config.yaml
n_kv_head: 2
bias: "none"
init: "normal"
lr: 0.0125
decay_shape: "sqrt"
Each number is 128 + 32 x the weight over its row's rms, rounded and kept within 0 to 255. Layers, rows and columns count from 0. Numbers have three digits each. The size before them is the row's rms in percent of the matrix's.

# layer 4 attention query, 256x256, rms 0.12, rows 65-92, columns 0-255
096:112117106107058067127152110137138138159101146094115121044118142177148086123168140116081080091092062111112117128102119108155103133139072073153136074132162138116115152178183182114071117184119080117130083156085088087143179153151080134101150089097150080139119148131103149134054091082090118188095107156161134155129111117120122179200105085189177101078073135162150144095174162099102156198134180103142144121096148168148135097129092126122108173126156154134133086180082139124110163110110104134103167140152174107103137180145159137166156113122101143142089185096158030170071148128108097174127126135135121066086120178072136131150157110165087120109136121168104104139118158151128165116139137121111138142132146180142060103106078093086153176111093128146154151119072127149135101117112101
094:182169193133121088154091187117170144135138138125124174137062150093193093171087110154076132108161122080135200185115117118102113133144131115144126048134118154078138107056143127130136110134139093088102136126189106060156149121110097126189112136121097128073089133083091143111158164107195142093140114163127082059149147124150119123138094090081147156121105128116134085125082126112109144067093152137158113145171122128156114113128126168151163165155100116209188203069142135185130160086075148124076092125120134119132155119114176131180057108101155104142112084107093092162096139124116171074087090132095131139166161147123163133129181157135132138164105166102176134145144180150118170162119139094125150156174079166091157134127099183153097099054104144170081150149135139122098142119117073
098:153094116154065121039085093108121122111132151137151144081183139150133133131103130115121188127105136145147086140148146143181107147088130110134087145088121069134147196119080134010146110163080124130096113173148097178120139106131162180095177091169126143126195128108180185122149104135066125125178183183137115127098105126145135184170146191123138093132134121147141123161159104189144121157109105191136116149122186119071132106083147144090174145199151073118172191123114132074145071149148106112107140115055072122103144088114134144119068110142173133105127131109063139134131122164146134131156117122126151137154141081113126165111124169118060135103099142177112164122176175119086128147169185117152099146076162073093129099123177151079120110125147103133069176112166120121152166118120101
092:146199100141145121177151122090179143153129113113159120133124068166149086106067175150109117076113111103104159162134114162092124127122107169142118153138172104112173130104133091144108127166110117129090128128160132188123150126083075174139088150182114127151058132119063086142111166127115135141121128163121146107134099131175102125120173099129192101114102145138097097072122063136131145156134116140121105066127134195118097132204100142230124128044032155188071140133129169142119095122092078136123102140164156109103125153206133177131202170092106101125103153141116155132147152130189147095153109163076163098176198158122140134178169102110124148156137143140111108086160120133140108114156129149148199049136170109167128129117130092159092115106114139213151087170146173147139136112130139
094:191107097183123170112110111171142122179072081141144176139146158133138122151100112130164182105116074161049097068072081112128115144168141149147184162125112145112103145100049108081116098142118134113141176128158147171103179168176183105125101111165154039138151135160073176093103114074095172183178151107125123121159085086117112124125199128138166069116128156117095168099173061156152111097164140169180078148204169106197136111101101112167122213108121144090128084136133121094099155174129132137162123134128138125107110144134172147110164121127122117170115091187139126117130113146118160118184146125156130122200090114073108085149125152091105126115114116075115140126120162130127138082156167145122180081108148184139128103141132082139140104168161147154095138137108127086171138136074091
097:087110125091114112093056131127156124064111149129160114186104161116196148124096084078141075109166125153144091179144137134129156146160211050079102178115164144149088116104086068182180134158146092109116151091162098133117086126137112132100099160129121166127166146159118178090090185125116087133095106157113165144106128184164152094126128086162159103110143126110156104167169116173201157116126095117072168147124088142092153086097127124104121111114121056061113103107129183070144076137131110177096101122160144122073141084114138186130104107097182102131199091179185210126099088103148143095142106105157089120132110116137104091128110144116130169087191136160154149118165156095059171137151119154093146093136155085097125135112073147122152106101159102138157139122082145098117157161115157
089:107137109145177107092159120157114141131140128145177180134126162126172145116145146121123093136168203151167097130086151133131105177117238123126064054117084073151159167204140125114115168118139152161156116149151099119140128164158100113138126134119060121189153116136138171086155175143157132086088157138126081211139114111147100137157118043113137141094159085092146115156101124083127139104143074120128106099126091084138086094106142110125157119120108156096067152098076053117162136203181137179117138102158148125096197097100084031062097118104101151151159116191094128104093141125119173111124119127090108113101126169125114129083098159172085146172100133117146125089201171135101105099093126098072111094134079158121129114173085151099115100132120133101116135135189103115144113111155110
093:117157144169139148151077183164118103109096106205127160167135115135163115130113110076090170130092117137092081112126164157125094115151160156150108210106122174116129142108140147110148130129108165139158188127081152185207110202121137152187105199094132136128167101115162115101170170143175084114155144130141113036164134201146142186162128108132106138179182121176129104174097144097091145139158123130101135102135156133117101104125127112166050174119116063164113185105145116168108129101096167114088115159125095145166116170110123089134140173153109136109147099168169129106077110146082175121139145147103115147106198115198140133153120122090129124082161158181122110135121116101165137180087162147083083099138111091146119190087171162117062146154146146140132135087136052121166060117104082
093:128057110146115187117197153140148107134065117216157114159150124119056131117115133149105095179140134144148101077116112099086134146172131163135109182131154157170144120158143078126139145114162205164133119161164137136144168112129076084070157143106214148150166112168171102127127186045126141123150123088133169105078066121149139177119139170158155128136119107136120127138113086069126142104114137057124140158132097084121083140107064172125053129094064174145112057113113149085145099175131085116163149075145084114111108108093096093108108069099171100114094101177118125141125078149103135089136081148166118120102080059139108116132145120178156104092124119120163155095121118152070137101171147097123177179158134190156157106166139108127155123124078133144135153178094147094143158132124113
105:154195132094146150192123082149106135127120178149137188183089107169124075108097092173100066115126119106162068167198157112132111090118151130106169144074120111154144159174142140101179087238126135163084106148156122121114108150168142117069097124100111184137102092103152117150139140094150097155116159156149114073179115091116139170079087129108103140172077119113093108152134162162158116135141109156186107118119203168146111140167146072134173090154147129101106104135092138145140120168175204132103107133122146077145088123134149170160134146150092142134131104128089162109102170117161182116081150208113086183137173128142119185088147135123121128175075131129062154112139155148132119136071137105135104154162140184117167153069122224168120160120086166170103104114164141169121122123133119
093:123109101098094127097147173137124064109096138144116140154122070124135101140145131097113129141079136188159105040161162122158118122132130124137082108143129143157190108080164186150119181132115109102095118139148136141172101143153118175130168112123138099113139147180097091100168148146154168156194103150177138169147179134187177106144130127135129105172148112121121146108071124090121122185129132080116085137087140170164082145100087159107115145127148110148072043195117127065091108085144059129118170146089096093158062154101149163147101129118178127116078115094127160133176146175144141091116103165106105079098120105129156093147072109097180094086137049150146120087126116109075128133127121103133160136102191136063160112135158109136142121087130110170146160101162155156209193065051168
097:126152098173077150097108171215139183135119112150105125099173128086141135136043154170080150091086089109117128161170173140112070146130086098144118107151084168174156180118131163097108170124117096095082115106130165140076071135118173167104071164125135126145097164132153103110106173159107180211134149123150083116126145156146167115102126162141160121080144133169154087099079108168156137130111120083135105090134163125087133125108151141142131148113066138145135088107126107144119145153091111149138099155074102163105131106109064157103096100087147124103095098086195165154067104156141159148115108055140198109105091149164133153148059119096161122075124128083127147168118030135175141187137142175123188134163048172160135128138099101121106121170123133096177123153114149113109137152075162
097:105180173132113093192123168101128134097127108123066097107157161104144122138117159136159151124122077154131182122158092178152147130136138079120122150142132204094104088175159114153085089097012129148077115135142117134146125186139103090141148129174187129091108149115105141128104090120152150109130147145149122137169098136115118047150115152164144157091137136154129078102111110094115080134171193114110119149098090061176150129135150138142127171107110115134137146201088088155083095209059068116148071100147084138183120124132090203105153092116099138185126141166121155096098131175124115095165171151172132113158111196166127168053184139105089108105095126159137095078153089121141175155153121144160174143140138136128141147129088114080099097131154145105135143091170089133119106133210174
091:125088156116103134131163070146118133140088128148126140101153157064122118166083105171164113147140141148127080131112215068130131132137151131130175166156095116119162130082148067105140144067163117090081100138096124148112167141083104131155153117106132134117168178106181176184126121189136140129149150105041177129124101105131094170093135136158116168123115149086169094122080167155133119146131115175097076108117056157124082095114122109120136087103095147136147068133178190100164163163093170097134106156120128110164166115156175107137075146148147144116182193137185165122109123066107131173080140174132174126031116094119079071125182123079137130104181134138135122067089115121102137064188090147125097139147091158161123101134184151161148134131177146103151088150132151172178155133127072
095:179109118137090132149138106159081097108169148087190108125092134146125155124121122098107108145140160126119084127168142163121097133103127191097130121153192139090133106110062113144123058165136165061129086124161146083148144110151078189120168148101151114105188114102158097061175123123074152167129120146081132150106147067107126117131139095104148178187167103092102145141122105173120031202083100181204125098109116155174103084138114088133101159169156181147111126172117136062137128163072185082081121154138115138086113139111159131165110119118167094135180136147099082116154131131069091120130162111119102152133123114102058081169101137098111153187115096087141118125181096151098109102155107083119133086123158079138095146168178115151134189141081119111112153083047145140138088105117124
096:095099158081168092139110163106173109119064103141081126187118099184106089158143164093117090099134137104129202108130115130055129072163166128160096115113139129133124133125157072108145153063102122136092140110125136142129065142072156087185087130119094156129171097173109152118137116168139154125118142156079129156106167153089131145154154181112132093085154155125107173161110117114057121133125080163134150110146094188095145133091166165119112108159176191143108118107127198117130117104071144163108081152135087107115105111151090146181111169100148143075101133139094109102109144087121173096101112165175162086153182160159089118119144148106124098112107184076170113134148132082100143168141163115100086130124065109099204154123142094138106143141167249144106139081148145158140161079141218
097:121092084071169140151200142175096166097133139112085163086112166114053102098094108184160131115131146127119105083098138133088163139160103191145118064084089113151136164160128066169095124131152140146162118137076104208125157128145109102147151117082119105133131056079159072108103093139086123152147142122144164090082145169126164162141116133178154129091136170088118116164131168146143047109067172142176068117120157131146017148137114113147136069127086110092096092149119121089053131110115101163122127141118166083147057134069083087180140151168140127148065132099088118134144199140098146102105088106132150086080093143138134092093154099125171097117134161123121105126140121129161135086080110184088178159128136129130101132126146159136102132137156088101115078150148127147171167132162137
107:117170130111122134091151122101093141108116112150045092107138146177132114160129176166159156148165121136092153070129111146087125163154088123148117096156147143136053119108172083135115136112093119087082130142078172092191111096141157172160139120081159114117157134159133136159132183125181147119164206059090151165121171111163155143151153085124135160098158155158100100134145147077153143169106141129138099188098100131110060136110192124150056134142108135175060139164137123168120056085121090203131155078119157147114059127099104123138152155138111129126113122166155121171108168131095111168165127157149134134182185145116048104127157136087139149071123154117153143147152160068142150163148154077132164111156148133082127114152101121066157114152099130055124131089067089172064193091146149
092:160118123129202129150159088118062135168156133143097124105120094135106110159139127140149047084099152101112057135131140133155132141155094161094137131130103113181133065129147082169155134124146087160173125155088179117176060070098095109173106235105125115104187131115133111118144139167090173123152086136117148114162140077151129120115062161139113175130147184145150112127140082130125127097149073183122119146173173109155063116088157155176098084122110115167142154136145120174192112059119052129160192127138140131170131155127102119130132111153073103130166073096135191110139140151161163127167102145099102140109141129159117100128095144127163092069153093090163146115148163107078182132130138106201090088096209127068089163135142153157119193117117181136074149133129128128095128101125111
095:104128103105122079063100227132137136155167090128117130149126190120111135113154190118149122140127082152164163145146106155188118111120126136124084179166189117144117116146134101131167079089164129104126160157147131149131066138120080145117126114096088063122148106196092087093138083111147147157119136086141086170084090121110164082146118138148164109134146177115121119112093086145169131137160177089145159150181117089114150150133191147126170097140094106109179185145110121168100151151108129108139104077168155153058088104127096116150145112100154077152117183136187100130129129171111056080141159094128102110070023123145108062178179131123140104177165065151112182113159076110129113110140106141128111113136163114130187148141072119141123166086137115129148194175167069107086122107147080
104:112196182110082101055119139166122114153112110152077186142079118209139144174118146122145145098141128120098141080117140141117097108151182150109121092105116123181126100104152161120112175190148096143098137112124073110125166155111113104143142149075101238146150131170140079164108149117166075045096149077105127171109119141140088138107093132091119090085108128156115132151168131133112156099048127116178134178162094144084120107102124164153112113117060098179073145122117167149057082131153205138074141106156129157148076093149100117147125103130143123148097151164107094150140129142138132096151137150191129060168142141131141119082149056183076108144139072123148150142077091108160142117198150124081145116175104106101133114136128125142140159115154066182107097069138142171110089115131103
098:072054174125171157050085182120137148114107133124104113121175118182189108137119111126116125165125112100087135119184091100173044167137123135131092119125123070161115110138130177085113126098082172110151105109160122117159078127155070132079060077141134085159125127078137133200130120117104115150137117149115173164114118097139145148198133135118126169130168137121131098077157079156148080133138104149080105118160118137088114138082111119134183109133189168139138095172175122113143143137174125098215104128146146126119103089094120159104091109188156096145072165082117081095118137131086113073188190096132099161130131160126106085165128139113118132091086124098149176124101165091061091094073128101142099118092178127122154145129086105200150182109136125134143145087128131156110184105160048
089:162209166119143110108103099120129106091110101125107147078149110114108120114114120117128115153166135117111091076105162070195153061079156157125164149138131100170110185126152096140096064094076158115255103129165176091178173141143134127116158191162155129140108208082118107131143162096099098122101096121132159129164102091115126138170070146079186112209151152156146189065166140168133122171138155136135106129125112154125103126101129092117130126115128133182075128072108136124138154166093098146150162098160149163085126154137149133144128178131099151153173098214151191153132154152180119171087151176140129162115098119109133116147179093106088103105064101159092126086139106150125163118174092181158162125121137171160139139125084134132169128112133087139144124108162063181119116092128163
097:181117144180118119163164173144146132082148141035129167142136137074099085150149155114121103151178169136111131144081072071149135161128154144086143068098061144123078190086076156090132090151164130112183141091163104134102177206170213104134123130172078081121146131131083126152069074088143100133151132125132128129191154128162096153138116133138112158094082104151119156144090139132132150116110158162139057120101118127148150143096139153109122154108138172128102125111169124141108099161160165165133149177189107154169119098089097052121125164128118159147092124153071092133107163125122095127150139134175150066160081121114165128135146155161074105131127105073104081126108197093161143172106073170082142127113097130122077114082122121125186111082161099098090099135132131124177160064180099
095:130111106179102114107107154115101110118122114115088129082085077145196102126136090085047145168064103173143162111137112126153124092120121140149158087195175117138125133128182144053142144133119203111093114135131142104085153157124135116052106128098096139163140205075098057161164133064099110144140104112076091172157096085112169151117126100125145126155139125106079063137117083105098164171197166173126073169128187137172119101109182066141138133141124164179136115126105180143125124147089104089125137141108093160084116098157159145108102141096104160110126123062077136165149104206180094116159158155169092113106139116069135194128132087095133096103152062111119158115087125179128105107143141119094109104089102113134167103158099149167108121140122159054097100152184146145103116112126119
102:089064108066120087159148126147124125145122141160096140112172121120111146092090156096094127137159129118169146086150158106129126154108054141167086146119145174173112088103176077170099153105110179089160122130110134118103125111139151124155106227159156184130184136171122113174159140097114123151156188104140143185102124116181157128127084127150196155112165136102070145146139126146064115141141097061091128156111101156125124135103128108182073113131140179132110083146138156163168116102121110118146170170133155146117142093124111138141116160102069128164108148119131094072136058126158120106197143159173116105234160134097026112129180137095057115095126137214145084165156129109136147121117149159086089125122158059115111105115088097081116153147129108128164176103116110107149157178072158
105:155108152086142174102112121095147096078135098151132127140140187138163074150149144135133126130140165130142150127140122098108124133125200124134101137054111114155137114110077101076104184157088083125136161134125108162096084083141158121121181157195121115141159140110130143172097100111150165101122164160155111170180160140167068098185133110126140121060163085084169102198123199123156171077106169144128101165131082094165095201157118111144151098142113145103075169173141141078092116066165173114181106137115084196062124081061143132109129143155145121127143206130184115181086109108141158147085127127126144102128116139196095090130160120123146146116088119132158122110105150083120163156153116132096135125169079112148149147142080128130084211138137104169065104096060114178160095096154161
096:128130140152122132159131131163133132110132074169097160141138150137106075117110049114081124157168121129125106099178126176164117066150111203106192099175193138088125124134097128155094090126167139093048129125151194167083151104173147073152151043053091121121064130098110070174113079152130121121173114162183088096139099093118194116133165116150112140108151161166100099109127161161086151116107116108103159095163175168152137168132135093128121180087194145160102101165134119124110134130088079087114159139059133105120116120161102102121137122187128107112139164095149105108180124128179169154159173090078139122149112145153114131099063178163067167094130115123193184099092080171161103111086131115147105165132136127123144107138140082161111137152158154088156101171190137150137157157121109
# layer 4 attention key, 256x256, rms 0.122, rows 65-91, columns 0-255
096:054143174109159146137126201151124141112137148121092088124096113130148136082103141159114079119116150143157200095066097166115145134117098170125131084135167110138200058123154122164086149186140114139119141136105138150161132128111107067195147105168122147092090100229116114101145094146121073113094105148162083165212095097085082196120134148131169152088114127141126153152078141108145075162114186106170099114139156119130164095089191086067102150154131162122148099163120121142033130162088133170117193127144143150052137126094108133080115154101136105129095113156091129170131101122126133132152086157170129151157134122105083075121168101104121151156059103126164148147098121136106136117205138106123135123107112129119140089129137123113154152144107074112217105101172189136187110160129136
093:158169162170129116191176101104105144123086097169132176130174179103136079195153115067134125095134080097147106139084103110170157133121157147163118086120210198143138185085122157106135102130125145128191107087095170064115179096152086154119140075145160148145084159139207130141091056113164167147158101079116115107161094152151104128123163139171086139084116114128186107152100117122090105133093123120153147096122150096111105071156159157115121105110145089143188168145132112120130086103099132173180121124167139128086131091122192131200099146128162136093119147070103053155127173118127161176132144112183194114198144144157096166139138122117077102129135134139146143135096102177137151126174088136133140181106149117140207125102109128183177106119123153126102119106195123142142125102077077
101:125048114141077178090095160153108136160129162176153159070164095151175127079129100119101111156135213137111082119189141084086124141112147173096101102145146161129152129150172157100114122098123185152173136153096121107217152126084105114145126136105081156141156114113157202093184079108080125109144110193107154108097103122111118108127075130101123153129123123137155163157138132109216114093148081126092123097102146082171190078140126086087119133118150127101103101112057100112141144136168129115152058105103169173082105125124121085069128039185091130104153076108178124085123127113127142162112144112118127172102101130144092136186123120100124153182154127175166136082141122147116164081066184142146105112089140147135121077146127094177102148146123113128094103151174178146140184171088118
100:137140131128185142118149151096173145182157130046110102191123080136098111092124090135178120120100142159097102139138091137152145097153114101140148110198146084110091162135188102147119093112099089118113142120132084156119148099186107188168131119170155111126102098120137116149127088146112158116103089138095117077148140158115111142136166115074097109101121124123101083123120077159169165166135125139119197132103153202117144141158122116110094181117157112156130119125130175079102079145145124169076096190160139078082155147176156156186077166112163122103138106126084153087040073107118110121108098153144147105113111163122180068106058086063102195173101133130121078060126129114125193084138099142135184182102178080108146112103106124170153136136169159133075146131164149115172073150200147
092:100137026165112181133072155154120112101141156136102149086182105144168115173120069121123202071121118129121106115112134138125095129111097178124116129178162161170146110129109142090217162070116187085148127151138135129096124141111148157178142066125175196163199120128149133130101144144115083129141073097170160138130134167128111119158140112166100108119133097151147131070090114106138109128092078134122166153164194217133096110113144136118090075082121124102123095133173107106160153106129106172141140186119122131104101109146115155173097149163120062130086102125162121139144136126086100154111100119112080069093140113139114159130164133110130175192048094127125153125109151218109146094114161181108170079125080155141209145120085127086120115147138107082142113161075169125161144078094086
098:122181124102090150072117059196174125146086165173121170184097151113137102116120113117084150153166099170141085112127150071172152113120166095156137108138124130103075121130031109125101081118183112100078104177146105112109105178157090117156093168113114128081143128184137167122099218120146177124115107133082177140133115139152104147156065146112120137150156100188141143187125124114137138132129090110107148129134093145121148104100090153088088175202082087148133119064105147139101174130143141139102102147161143176139079152117145084087138168112095140140131062197124100117094092143147117175071151124145116145175146191151149133084105080207121123135122102195167129085188123122078179086135162128126115175154174098121115168160104114163133123125074117131104180146171103116160124082157114
096:133142121114134124137157074102157103155098080084092171179081106134103064183122158142105171108091155085119090115125123182149092163057124110076052097095082158103108155148156138139108111176152120115115081149127125179082087163187118072131086068131150126144172149127141134183148201160043163099156078119088118137107080117138113112137128115160092156109118099076148089153136099105133142078180128096178121129147147109083152122133121119134192045160139155106137125066160114228092107186133152116165137145143125129164124144112112108092115104135125170127169111138114107121086127134150102122168123093102145187127101125076111202155159137166165137173148126119187140097162136081115106089113076115086113046125162162101121165195168121178134153134090124149136138147143143140125178148118155
092:153144179122159150117111087220157101078137082141120089126119093117148090154117059102107121067118157119139116124155102141082155154143117119087170139128100170114120112126108186115123104061105102075133112111158126115102133121189117097121053152123103202151144142074161118095134139099143141091108050114135131082087103162142228092110119095108165111111146110119083175134073101111144162147150191098108174149083101097157182160180105055087098145134133155169144156129161109111118111074162131140181151127112110168155147145136108116100164115135136142084141181188205108128152139143155121145106010096089132182094124133159159098137099104154175143147124109136144140168089130143165163179177158102181154058125130159175130149146127114145078128127115135137133156163128085138148077170142126
090:129117116150142195129194128090124125161092102189114101095154117091146109105186161205076111080159126079179122122109128141124131151095118124168137176105110170160125116155111122163124192141141115103092112151124081137137089136167161120142112047055106181129133140114092118115138149103148072135093136191079121173067149173113130137153115141087117169115093114155130104071106115088087086168097054114161108092168050128073121177135112129151174108155121134124157172099110139155148165173133088161187132122093054114131083122137115121099137083117186132199162135125168149079174101136098085117161111185149149116153086150100103137122075159126102101161098126124149171135137083045159120120157159103106090062145110183100083133136182141159173082104125155091119136160171141107098121111139127
094:145125113096164145089159050033170144161128138142092109167105168123114113126176075097123091125083082085145101185138091145119122183148147100159122104177112121092140144088115147110110090143139146045120111140161133158137178123146076095049138170077073136160124083160127123057156052179142169058133090119139126116138127135130139110099154123111148152163151057112125117126138167156133104092086167154131118110163111123135170152121143151118090115151094144058167104131110123081153144070120101108084083159166094075104108138141161139176090155121176142093125155118097112086092125091090135097208106114097103157144130189132078124105118176129076115154125149174075177111148129130151124126185149148135132108078167090151131146055083119191166174154113099094131155124143093109081137176130143
100:136084143146130141150121129150169092108097166118136148135086122063204092057074158144131065107174102105105087134149100134140157056094167151120096173166146164163108088115175164148112088166152111090087160188191173127128183132145142136151120114137143102145138106115107086097116159160114117173166142129131169133108115112101149178095089104124179101136111118076149134069086076074132147176163072172124167084088164132111207151100077085072195144079168088116179152165136179132090101118111186120131126148079146117134117121170144165072100107104155101117078094151091117128186163165145154076148152105158160097106116130119146097155129122160119064130137103100078128112071129118086151159148147112122104129118199112113130160112161134154063156115139112164126125084160143113196148147148167
096:145136131159134148070116168151133064166181135096118076129144179145090158167093105135132100082130106078131146112135117074094099156161141066098204200103148118098131136156170139110149097081157113046106155127141155089075095188105112170083114167100184115141172163126162162129138135068156165140137175120157123088097167112133112175165143128127139109165078115185153155125173151166178148105133104149133144131147051131106190120124160110158163140109128068101106097160131089186130200151073065127084136111110144132104105111108139154148112184067132137105164069075148158175064129113203099122166148094134139139104079114084130143106152162101131146168136111076103132100106176123162193134117155100140201105105123160112092172123132132162115123119160140141054148139157131118130094134140158
101:134147122127161081117136144122141138136171178143075132105088115176131123216138150122205147104169121157091138195125153134059153116112141084139154110140069152076138149142151120106114080141141164109169112141148166134104164148122111179142107171149154098129105120129122104146118147121173177128111115075142058128144111093099113053183109085147134108113125102114112129168111160105133129109155137081134112087156133123158145071141087170145080184077060056168104100156120128175069114152087147126115156137114081059168086141113159154148106157104044139132078167155154130144173073096107089050164111137082171151153103173151122100102189110093112132138152141104083114107140120159162166143099126141175177107188073110122096142133110161120148138099094174138126085192119099175100080066085133
103:144118110113191098141162068161111102135132133107189062076157173106129144099135123113150093127190089115142131165045173049110180162146137139156128124114073061174169170118161074117135184195134156104123125165146148108116127128076131170106125093179119094119110198164135090099156100102155142119166143125162147122100147127087100133087125138116096149153154132083145141175148171149159128072140157090148106211034085141140136139170134158122141085133102108114095121107164126068148132134136139097136144118195109147105172108044159088127129204109153136131160132112092149195153102086168164127110073129157129129087137124130059106134127154121135129147161090110116114124182079112083119086116149112144132079102156143103178165153149141104111158147117109192107133098112115213169123091133151
103:099119171105119095175135177088096165115159098088114094114115157121122128113199121102124142125142141140143092117144081218139100142107131153152097212080131153105119057152164152116104128079087140128137157084109119138098120125186108159127132137152125108114152074101079180115078128090077121084155090112085154121082186079106150147161135148123165110145123106170166141081204106128123148127072098198167109137103083195195167102098152103084124081155142103096120159108089118113166146136147143074153133144136133129145126085163132091093116085116135136138116097117109153114091083120124127112115212156107119080135107089182113161148090137111149129061121154147158121134121163093097106077117147123112069048138041111096135159101166135117192176175090131122093087128101157087066123156084092
093:168142104108141158141104141093135125110086097106184090208145115126137087139153136113169120161113199110175160077114163071140062081139132119194128086164140126105140129139194098111098148127120102146189186125154111117071162114094135070100143164153114116064134095198088085091142126168132161099093106157133149147150155065133110082089125127120125102153176112089115107140140105114095143088093161145120112078080098086121141127103093136151161156195095154160115112110161122126139138119102148153159150165181099205135137130150158099129111204157200153160144078120117098111083173106071166102151180127098161118030139184136143155165192120143132159085166133092115109092148106106094100128108161171102153084157090090156134162147166136154151080142114118081116157106147164115199111103120145
102:087159129134098151132101136088126105099213136121122078159144167141171132134109101100148148109164165114170150083136119143153109159127108143092123149190139116133161087120153105129122102147145076119119065106161124100147125153082120148149151078116157133146195131154123197123075060184120164173096155116082135067144149143166146135085173079126116130105137140052156075102164148121161057141066158124109183115134126166092146178165163190135198150186125104092132080164133127167086126155153101141084154108051117139182124068118110147131156113180145177158116141145135164121128098191096072124074144135129080107109115130080169086151140088145145123110157129103147157078131160114132105174089170191098101095054162080093146119121141069144105168155170093095164114148084129110127130129181136
101:118123106123099184087169190089085170091126084154057131179073150099103123187125144161152122097160157104113154092116189162098172122108113144078077142112121140094101100112153079205094184141158112165158196124183146103120193105105093139125104136127099119129116137179125098103124092164132158078171137100161145092063139167140170115135099147142157135091106097158104170134116151069116116142151143138111102159075086121175106123095143125118113108080129134169102081128102142136116119093086138132167141110118189180125088105112143134190148172090113147185155057134132164116121137133118127131085092096114159134175088178099075131192122141090192165108160139075166108172156136138198171155153193081144150059110141123161159091162148098113139155160140110084171138085093156128075128136106110
099:140188156124151105116130172089075075136102111116098105141133192155153056204116190192159157081114113118159112105189165145088172128120160116097058152166106106142178064155110098201141123106084092150102107124058149099107161101115096129154083183150104154077136119172150161134177099074165129128134117120149146126084113121155157095101119125114100170130129121122090147115129159122144151176088150143130097127094146068074109130108107137148139080107144080160179076156114158130119143142142133117189138079062141119154085088144122143147173100154105132123116111185137165167118146115118170150143158157110242076139125178115105107090126176124138123169094065124172105124111094085130090091146124151140118060125149178139121189080182158095114122129109127079157142179116115174135093143106133
097:110093083102038156115186139116142154095101105088114118178130139181062193092155108156143151098076136144172081156128129128118166137103180151159056139144098155097165138113106151094088130094139139131125160058096164142155069162087095140076096142124139109133095091081116145118141151114121167144164119121127131090088161144066112182212141144082120076096117164123135152106101119204110131095106145105158126146148118126119117065161183108201124112182037174080148134123110179132123091142146164113171082145089150182158118109133129137095127116089136138125146140177159155139135067118145079091119134178112162143135110073133093121091211154124110173186168139124143177115088140070136091073159147140153164125110089163136150165173094149146083131135158147144123072140147158149117139124144094
094:131085163118116150123150116109104180173166165124120086124158134182093127093074115116115142153138110140161138056189139150141045158024105135169138101151168121129101143098144110143111121166135129150108113114146144058146137078067097186129086118097101126123115103126165149085134145182121080174101141158136059139078184126146163142120096094188134201120145097125135160126145129100097162173092122061095132105100129141135088144113168152160109068148065136101134134130136166124112059149139073122077112126140120139171142148086169141118137102109169080152121173106069101092104120072132070089107133101152078188126084127159160130097072112090142078073195082136103147147098119127111156182185106147141133159140155130166066160124112110159181130128168126147089169121134096113124118127120053
096:120097117134100106074141121076122168110157142128131150130125089081159156108187076121109094133144092132189075132186136115161129155129172158199086139129179191186141137103106139163197120116137092126109094124131184098115069162098095191062131125084095098114132127149136142137131127158120136121152127112149033130128065064109130156101112114117134162176150145124115142131074180172117104115155120158122116142170090168187151159114113111140160100123180154186174049200149145147151140106186098157152143106147129148118139159147072167122140104104134119130136114207074158089119137159085118125095122072174145125159056137094185113159104144143151135153133170086136136082097151154101094108108137149130158132139151184182153115212112124127116118152086120161172163128204104095183111145113094
092:152143104113137068070176095108131144118115149110098097046111147144121132035187140128146113119125128099076110148112154194124107170120126099123125167133180216118172099104099126146104166103133123155125111156171160177097107104177110104123118160147142128083068132112104104098111080172143122123079122086169090132154099025126198106145120132144127155109135096140181190182142137165118092180105131072114132140119133141143112147054046175112094091092119124140144153151111146036152120080183112120108077123113142098103096178134192164111104098104131163112145143139139160153120153132145102161064125127111103157086142138120133153108108145163069096065080168090146149144169085201118130125145118173142119109067092116104119138124090097091164101078123127127177121095101135146133112157075120
095:157196139147146084164151078165091139132140137047176076130179118148098161136102145117179162147099116119172127086159122130156118125094139166156080088102136129091101123104099159124136170167180152108116141138149189103123105192126153124142116142163166140146163126087121096069136131145149139122155139110155149143125144154201131059207130158125077114127188148085158129215161073063128133124131096081156134101177100081114115166085193177203094123115126083104104099097172128135099092126112109152129185133166157045138157128072092175156095112082111135120122117085109088178105091187155096121084144157105116130070094117155144123114156082174110103152139172139138150174170134089147083133125116130094097109112173147103134095138172131087179136051093060128120136122105138120148128125142126
098:144143158205147139116136143161061112105130112117063141131142143110131118130130128200150135109050138127156131159164138142137108145100164106164120117158092109186110207158146133170161156041157224136151091144149090152131117136161129095093122112110084163128116177141145128115138088157055075197133109147078126181169145114178137101069183140114142182151111125128098125070145165103093154174129177122117076150132187191154102120121130127114146187159131059124204105143049147120124163119105132134126144147173160115071160116135132132179107146069148120173134104099125124174169109163134102126151152156150173090119123095116153128111137091110168142183087174117145121104121121173104090108108180129157118092077110145111063133158153129202170094142157125126083093155126121099156135131065129
095:096185155179128132097161208095192161095136112172108206176119125153101144129153114149133074084182162172131167127124152127136134154095149133094112169192091135136126083160124113157131157126086068125099113092072112090124042159130117147096164136132110156176157156165123065168127092124137080177158103147157183133145166116186073129149169137103138130100163097161089186174150134053176113116058101105145140143055125115118171135128110120104129146107142128120157112138080172098132157122168168083135126166130129088150128151144150184125178110128107112176132071189113182085102097101114109110142130159104159123083130117092136196130130092113168132155089165122127088166154097103136123140096142121123073072181103113127144097124184095132108124104101195115184199146157131146128155179116131
101:141086152068130128086101160171185091094114143190112158185156140099128113121099121143155137084159114145103117144094094115147030120132149117098136133119099136083160170089128140074143119131156126117174095153122164105132056090152070126122135099104139141172160122074112090151067143163114050177122106110124160078132127126121100137163181159156098166090138136086101123122191128076134075112121128127125057161168152094088142154103129102102096124143136105110096133155183120163158086121130128132147139112117151170142140110135161076128075126184036167139152111130121106104122134141105105203083084072139145138171141103184157089143146112154167091131129142105151215104117102121090117137129159160104076152048152191126102116174079166130115165100095126146136193182134129129099184097155197